python train.py --n_layer=16 --d_model=768 --n_head=12 --n_kv_head=3 --head_dim=64 --d_mlp=2560 --vocab_size=25734 --activation="swiglu" --norm="rmsnorm" --norm_place="pre" --norm_eps=1e-05 --positions="rope" --rope_base=10000.0 --rope_fraction=0.75 --qk_norm=true --attn_scale=0.125 --bias="none" --tie_embeddings=false --parallel_block=false --init="uniform" --init_std_qkv=0.0125 --init_std_o=0.0 --init_std_up=0.0125 --init_std_down=0.0 --optimizer="adamw" --lr=0.000605 --beta1=0.9 --beta2=0.98 --weight_decay=0.1 --lr_head=0.00414 --warmup_steps=215 --schedule="cos" --final_lr_fraction=0.1 --batch_tokens=131072 --seq_len=512 --doc_mask=true --train_tokens=1088000000 --steps=8301 --dataset="wikipedia_en"
Each number is 128 + 24 x the weight over its row's rms, rounded and kept within 0 to 255. Layers, rows and columns count from 0. Numbers have three digits each. The size before them is the row's rms in percent of the matrix's.

# layer 10 MLP down, 768x2560, rms 0.0271, rows 218-268, columns 2176-2303
099:070127167154135129084145131102103094111139098150085152106151181135090130130141164140120173115124174085113102094129144159143114131086132108118146118135106146158131132120105129136122076113109132150124069164131129041107134121129169122121128099169133120149095108124109117153137136118137147076133158109110192169119152108127173074131122164152141117112146057151140170156127174116136117157107
096:118113110135131097096124131148131118136108114135138123145103082114137134129163152102111148127146179143086165147142082159142124151120124120146160175157133117093137108119123160152101147126070143110123088090119122127147126128133088137163108130132119068115127122142112132114145119136168121126134117157123164131130137156112109176154146104120179137154121123138148112134114159156093116120141
098:115116122160149158121106153115157158116136163080124103161127128084149127099110099186122124063126143146126099125143132136139113136158105106123130134091132137164129116100140131114118161127143136098133121133148206122112138085122098123131120091131114101118158127102126141118110085141133126148158104162088153094131125084150138104133135118122095114099165127108114097148138147116106123127082
105:114150149112100099127142161130171141171098120169163123155143128099104119126125170114101157093155115140128166174162137161111137100113120147141137161128130153156126120128105134107162112123106144150101098092125127131130182123116193123136164149133129116149142115102125156147091099162152144125173119142091113124137081126126100159140093133124122138158148154146121099117072159167129145135164
101:134104129158141112154131126158129107104135107149097091105122090089118136135164134158125170129158113135131119097141106161137121130119133117141134100138118139109106093126127129089124097106122087111139112113131104135110180192115122124122087080132150112106149134114134096134131112158131101136127125159154126134137146113143146164138130165129145118119130129123142106141100123110162141117142
097:118115150086150146109130155142144129119095122095073150133093128078112165162116174106173082110163102122152122097082112127128126180167165088081127135137136112091161137108116133074102079125103118123155111118153133098134135125117140114149170105129122137092145148147124142137067160149117128138134132126123124127160146103130093106121175122139088122146135134125127118132121118118153142161102
102:155128148110144108149169082111132154096153113127127118149129114153140132118118106130119101148103142097107165136107119128134144096144109160134175095125162126071140167171105163141123142130142149129141125147105120110172161101132184165114178153120144153170113120118122153136132154146128138104125122165146158133126103099149074130138119140105154108155180137129167149137152083118121142128082
100:092121198097125132141137140150125188134116087104112111141136076093124139160172140093143120116082121143135115154121122111124169097179157122114133143150087130174109141122107116144138111125155158133129106147123138147137096119168138093125160120098131134147130141154163127084105118121104134151108126139127156163108092110114074187106105123120095147114098097118134149150130132115134159150114
103:126189120142146126168171071119099140156129126144120107085112124120105157111159097095072141128136134125082092120099123104129117122141107119134104113155121116107115156119148146125109151150121071110177108171138154090114137119169085133136125118140153142132151103082113117110104130095125189133123124128114145102115154139163101156162160133148129122174097110152130117143126164161113136132118
103:148126153144105097109117136129147110108090132184103114141117159129115133094147112090123108135126146156111151141145118180122150101153139179120117095122133142144125124117088120111083136131106127119092182142116155144120115168171132123145174116161120176104149143142138140131081086108140090088118123125120153116146139101147131086174133117116119157112097148123121131142192135127111125089127
094:145074106099083146091132111128139153143087134119170155140151102145145124185145138172128126101164138078111105156113102135112147119131130115139110157126110132089115139084127103128117190132143164137164112148137096096133098123151123129124097157172096141125142122152139116150134119121105090159175160103107109160165144124149124114166072136126120082127093176126159145095125132113106095155188
095:092115134124139102139106120125122140129159099100124133102134105143119136148149123091145117127134101126107142151141135094097165107130105164138137145103121115119132148133087143196103145134123122117130107162130129134114158147091112079084133156143169123165133126075137114129146129127144139132112084145157154135099122122060114091145075131112104147115124114142137127096106106082117122161071
098:108117134082134158121112148133111147094122153125121204161117164128163133084089142097137123143154141164136153122115116127149129102145151121176098148095106141167158118153126131128102126164080161139137145131120135170109126134135147089133172120162116144128166104082126115165113099155130148140131106107124140103152131139091091134135110127103079158130109130136137122118156092162121099133125
098:139108146141129132110123068164142094117134202160127145145137109127147119141111126139115130090128129124099141139097134163117135107141127127126101121162142153126120102138121162127111101145139134060123120092092168115133133082101121137090128148145125122121156136120097101095104108105103160154158083164093155120191121115126105119190134103136131130159130093117120130119146156129138110150116
101:126148111140096128137162091131110149141103105138146138132094101143136102141142130120125133176125100161152118108132109149102118163144097115132099137137099117105126181059152108089088118118153129096155135137110133113148125146153140126133121159124124152080118149127160094133170171109151100137140079138120141104079121109133127093149129133132106108112086110105117162145138191084115091136148
106:090119141127139115128100114133153181133137106146140155155121111123154115100132166090147155176134113120119138149143130127121119168101151140149093085143168129119146138089150129157130074110118117058137155151133143185120103130163105130119103149131105086138158142093165107131116160126089088107157087154130107118117126153168142100102111101154141148145133106123106098143187129101126133074166
098:184148114178128083174084128118159132154177123147145139105098152114119091097138146088145144108188148166141122117095154144113151119124123133119145119154116178108127138117122131140124114164088115105071087108107090085120098132090106139107125082147120149154168155105162148142120112141138156174155153093133097115148151111126155164139140102151161129192122165074144114136175164142096136159117
096:146090122148106106137145130135141129127114144129137121102132127123128146138148078099114121124142142117095140110124109145154146168124129098112117147095165121113119160168107122135132157135154111134103139078159080106112128083123097162093110067138166132109092093114138162130121149161099092133115125125127135095147137157131134148145119116133112122105174150134141134140104166065144142109108
099:121108115124124126135122124159161142142144121118080153120149162164111122119109153135117147126104091158088175145110127146136085144105164081124117144135138118115120153129149161109072134130110110130103136115133095130122110142136166172114143167134149141119150109122146116124144149099143113115132113108096121126139155159181123126136125121124135071128128100131143114141139156165126118119098
101:110131077170136109118181095124129161146098093142153124112166164146154117100108140096088121143116099149141171131147076133154145114155159077162155170157126137174129146122099141092092121127119158121138134077108096086116091128161103194133154121138114162141126111122116144138113136127119169151122167163146123115135125106186134141161158148125138124148131104133119117104123138128109072102161
098:151137149096147104100084143144158107167142103143108117164138100109162126107136104107106112160111110124084147142115092134108131096098157131121144118140117150152155131092107170147137098106134136121169112110160116157125093136094171123149178108097115110134156132157151104104098131087154101128097119084098136096167151095132113126142128165137111113134113124143154119081133151135130100102155
095:146128144154154159129112133108110107151159117128117129110132116111117149119121112075118154085134127133129151139125113145145125134132143154123149157109114141164105083141113142106141129112159117159114121115122137126161125142113115148103159126131101067090108121090153151147110118126146115132151161127148099096146127186133129155137131144147171166154180132133148118154095143161115125112142
102:113120115151110113087059079147148112152129158169151104078089128134091102111133124146132134134090132128149105096166155070100106073140139085137137116111116138128094131082144097123148117123140101131182150115094138120097115144141079115178189188095138100141169076128121155156090124139131134147102080119152121116092123153123135152147136098146128122105165131148091173142129135065145138094109
093:135126162155144157143075111128136129145112099083142121136118180112158104116082115122110163136128113128146138162124128116120151156121171176143162150135152106142159156067132120106121146107170157135156112132077061120134149132158112122151140139156133174128183112108139130188138080135153152135093116128110105121125140115092130133138166167145147104132136113127158113131087119122118127157097
096:118111123129120128111109103110136108157128187090143140116128092123148124126108144134147097153135147128103122131128152139097094113151156085145121097158133087151146148109127167169127066109123129101165121115110119098127123156143144118141067140108153119170118174169126132099112118145123076134119155166127107149166140109121176179143102113086186132103125177158136106096151109145118143115146
098:116101121158137146143140103106144137140134136121153176105127099125128112118128103149141138111156117125126171137106145070116154152138140110124142109113106170079140148120121089067117170144131108103087126143161123144128140124110103133138188151106142128129102146182110102210106129078104128153096156127116172120134115109103116128137091166150109145150124134148132132129125087104111114111075
101:138106149112129189089049122087137106171097108118132154129148164143114176173086119124120164124128130126145113137112142108182144148137133126131174154128111105134124149103168138127131151116140160177129127162116114154123111141127126117122118149129084140106135132114171088132122131109100123121105083134150113121120149145149155184114115096106126161137192118147131131071148137138146126126123
095:131148118076136133149149133138134160084127117135129141127142121114127195133115133147172165112145177157162131152144132091141117128136172140111122131108120094118126110075113071144123158159123158121155113114134131129132122101116146123136127104125105125083108133123107140118134117156138109121091147128135107106142121113073182097097156147104101141126094105077127123126118106131078111102139
096:165154105120105179158138110126123125106124154130140130076138143100145137147080146140140105129146107107120104123173160116170085089130148120134150148096132164108121146166158112108126137150109093119157146125089132131107154140139104121136139121105163136110132219104101109157110078092113119133152152141144107136144142182134094112125150136090137117141097145102137114098090163114152126137130
096:143116086148138105156122089117122116109156096124093128132124161119117131157107152160121117092120109150106127145124140162130128148124158134144177091100164170143159090125171124097110150154124113121100101176129150150123164113107104124149122198132137119132194140123131089178100174106124132118156179135161142151160116100114141173167137142100184151111158131134135138130104119099128128124143
102:118135107108136113165109115120150141095127165167128126169126117153107111131094131135129109137149112130123136164116151103088105130097096105077098111116110144142127129139097106089147129124168136141132125128084141182126144083154146104103122179087140135087177129163121150132163148125115100120162127108077093136086156101130113160132066151084097098143131102119117113133118104087130140148168
097:114162154170100122153122184126146101134114136130096148120127140152110107139102127191124112123115123107149137115144077144149123086090106164119110103148108097123110151136129135122131083121115152174107151115173133158163107140122101116129090126112104130107127176095147142153158193144129159089162147134178160100143122161090133146139150109085153103125157142145070110154154129139075114116183
095:131130114132148134104138135143105171142084176188130122147121106146158098156183070151114104141140110137154138100097100108131118159122171136148134124119102148135105134124106094095109106121114141139125147128149122155135142130136123140098167127169101138136123104129131142151151110119135159067111139116097072120151169136131168163116097114080105158124143121114122154108095067136110113136112
097:160119138093123108090140152131113119085162116096156145101117111133114136167131125184152093123120163088142084180125143157137110096080129130101158090148127104110120085127152105128150101163145115148084082120125147146157133133125135159120126135098135135132103167109137115175109153110114143156159114115106096168094146104148146122126172158123197127138086099097121147151152137136094123126136
101:139147113139135143133146153080146151147138103136109168107140087121139131157144116133134174097125116143157108109085126125144112119079121145120124116130100140104131119126105122113125108143131124117134142127102150158170111143119066152118116162068133176131148101117146131120132158108129113107150163139135116097111149156164112140112148101100109116128110153179133097122156145140125144114100
102:139155100113145108104075112143092136106101114189131128146142154149091133154133174127150099135137139140140131158112139112092113135133124145163092127168135132161115159160138120117137118119166122129135165158106156118105120164119096121122120139131144128116105161151147138119157131127198129126120161135116133136116145093091144173131134163139201148113126128110112140129126134125154154158140
100:153098125108142126160130169092115114125162139133114159129156081152136099133110131078105179099122123077146113138129131099094117124131154103153150152136101147092133113130104106132129143139108098103193130126125109096086117115123084153086141135162163134145120119119129114136107085136149150152128107121124122105132120148081091098102103139195128144089156144110100131118124145169100124151140
094:121131088117100142151096109147151135150111139091150155118145149127109147124128158143130125077107151118161136117094129145122094119095127106163129099117123093163158114166108107125128085155173138117134163169124111090078111097114115127110125131115100107121144122081136132180117092134115108140152134135131086107125144120150114173182132133149092086112121150126143134114123153135121146139150
103:116147149137164106146145109117091125146141140105155141127120136149104119127130178110104118144112123115164143137142189150147176097151120161118140106142124121127167121153123127154133104086084163114131126140124141192115113093136177190089177127119175154116098110162162158132132120134147101083088143130133133086086115114164127148125153118110090107124135107135082115106120126160134115089146
098:129119111144111135125164103103137101152138112154137133106091122130138131112130158077066138115098097126120105182094168128101099128138110079135137137114099112148119124131129135140190077123130135095133153081144174137138122158161147093116119157142121183092135126123155114104145123142107143113127159155139111137147145133129176151135132130132169135137122131094168124119104136142128105109089
102:115119107104126078127144104127154182159130095092134129207149096128122143150142150139119144159113128116135126090132161105132178113127170124153119118152136136098102164140087128130134142129161080125124145184168173194121120070153060154106158122108107141136132133151130099117119114107160154111164151146116134110133119113156114136100136092129147148148174102126120171105098165161143130073137
102:156133161157097134129183140124074104101140107126145113186136133117093165086134104137121112153108159140080110109178181128136187106147197118120097101097119090130124124108119184131096102146146162120159153169143120124131090100131177145149160126190166142118136124157156174120136107163127124108098183118160148088092149135158107162120119147155094173127165129125129123121174133155155152084107
098:164138131101100108131123166144165146156137089097120129131176165111138133130089108107097103131103118167151122144108083152164142150136146147164114090114142135104140112114117128143125127133138115113084110124133118125147146118112141112129117159123115093127115116102170129107098100107111160171139118116087113111115107134122130134108122089097131143135119125121107125133126082105127121116172
102:162112105128159107123122150153110093146124109136083125096140119139113055138107109084137174144109142156144106132075112155142162135139091125145127127110121144155148167136106106125104105111130131130129142135139142100103158109151128126162123084120128170141113175113097115139107108182132131112124208125168130111119109132099130102120077154150147156135122130088113147113166132119161117129101
095:153182110092147093111146146105174123107090116123128125141083097154159124119143115131100159149079141163138096169115128095098119137118174142102143090159135121135116147139126123128159128121108137100078135110118143123140139124159130170095153127128153128111113138128131106167175097133124135141137116167119130101157100110158139128101113144116155157130140164088147114117139112126132162105100
096:085156129127109134125088122144096122149156185155107135153141149139175134123127131159123052124134088162111132150142153101131123099143108174117155162127086146108166146147170092130137137131169164153125086148152136118096161147133154155143165149111136137135121163179185143099147156135128166102128120171066152111116123095146134119127147102122143090109095136121159108145087086144086122135121
101:137186102115138113111122119132158103153088169137156107146173168158139129114140142126103166155120143119106131141134155135120152092137133119124093138156144152142121085092152131091122131161159162120122152132135126092115137137161179127145136140167109129116129157124088152151116121113135094137109106114183136104168139152093141141086127117126105096174142170173127161096143106138148122077108
098:103131094093132105144126142160156100104136094091101114097140136147138150126134130124098116193123134139126127159112148132132110094118100110109167111169099135112122132100089113113124128125136116138174129158144108105108130121097109141126130107132132160126112131132103122112130127166126099089111107126131138140085118152149163131121087123121125125112125143077138174109111149136091118160135
101:141144151134133133102159122141123110121153122139122122112112107103114136110125090131158097160139110093142191062126133140105118131133117104072139119134163153142124155175092127125115164124125132145104121122104128146106140096173113123123129121143171149159129105141109141159152129095087164117112140126125133123096147098142116151092148125164150087123138119126142148161134104123147155097122
096:117136107115121143155148118095162129146185112108127128110124125161122156157151155128172086130180109138172126174107137124111123143117117094121093155150102171083169104087105092117167120130087141112139049102119113063127107109134147128063119133097145143104150131156103114104164139131080100086132162125090143130154089133141123146101143156133115139123101149132117134116151129119107109117144
099:140116145175179123140114147102111112130099149149108145157123159150122127098135108140145141106137148117146100171136114143146081100099095108171157107098124129084121134115130107140119135089103124121120131145124120150124170124131143126105116118101126103145169143124129101122116121152097100150143106128150097134136119114117116138095136149123111085156186144139164104116115144132139105093148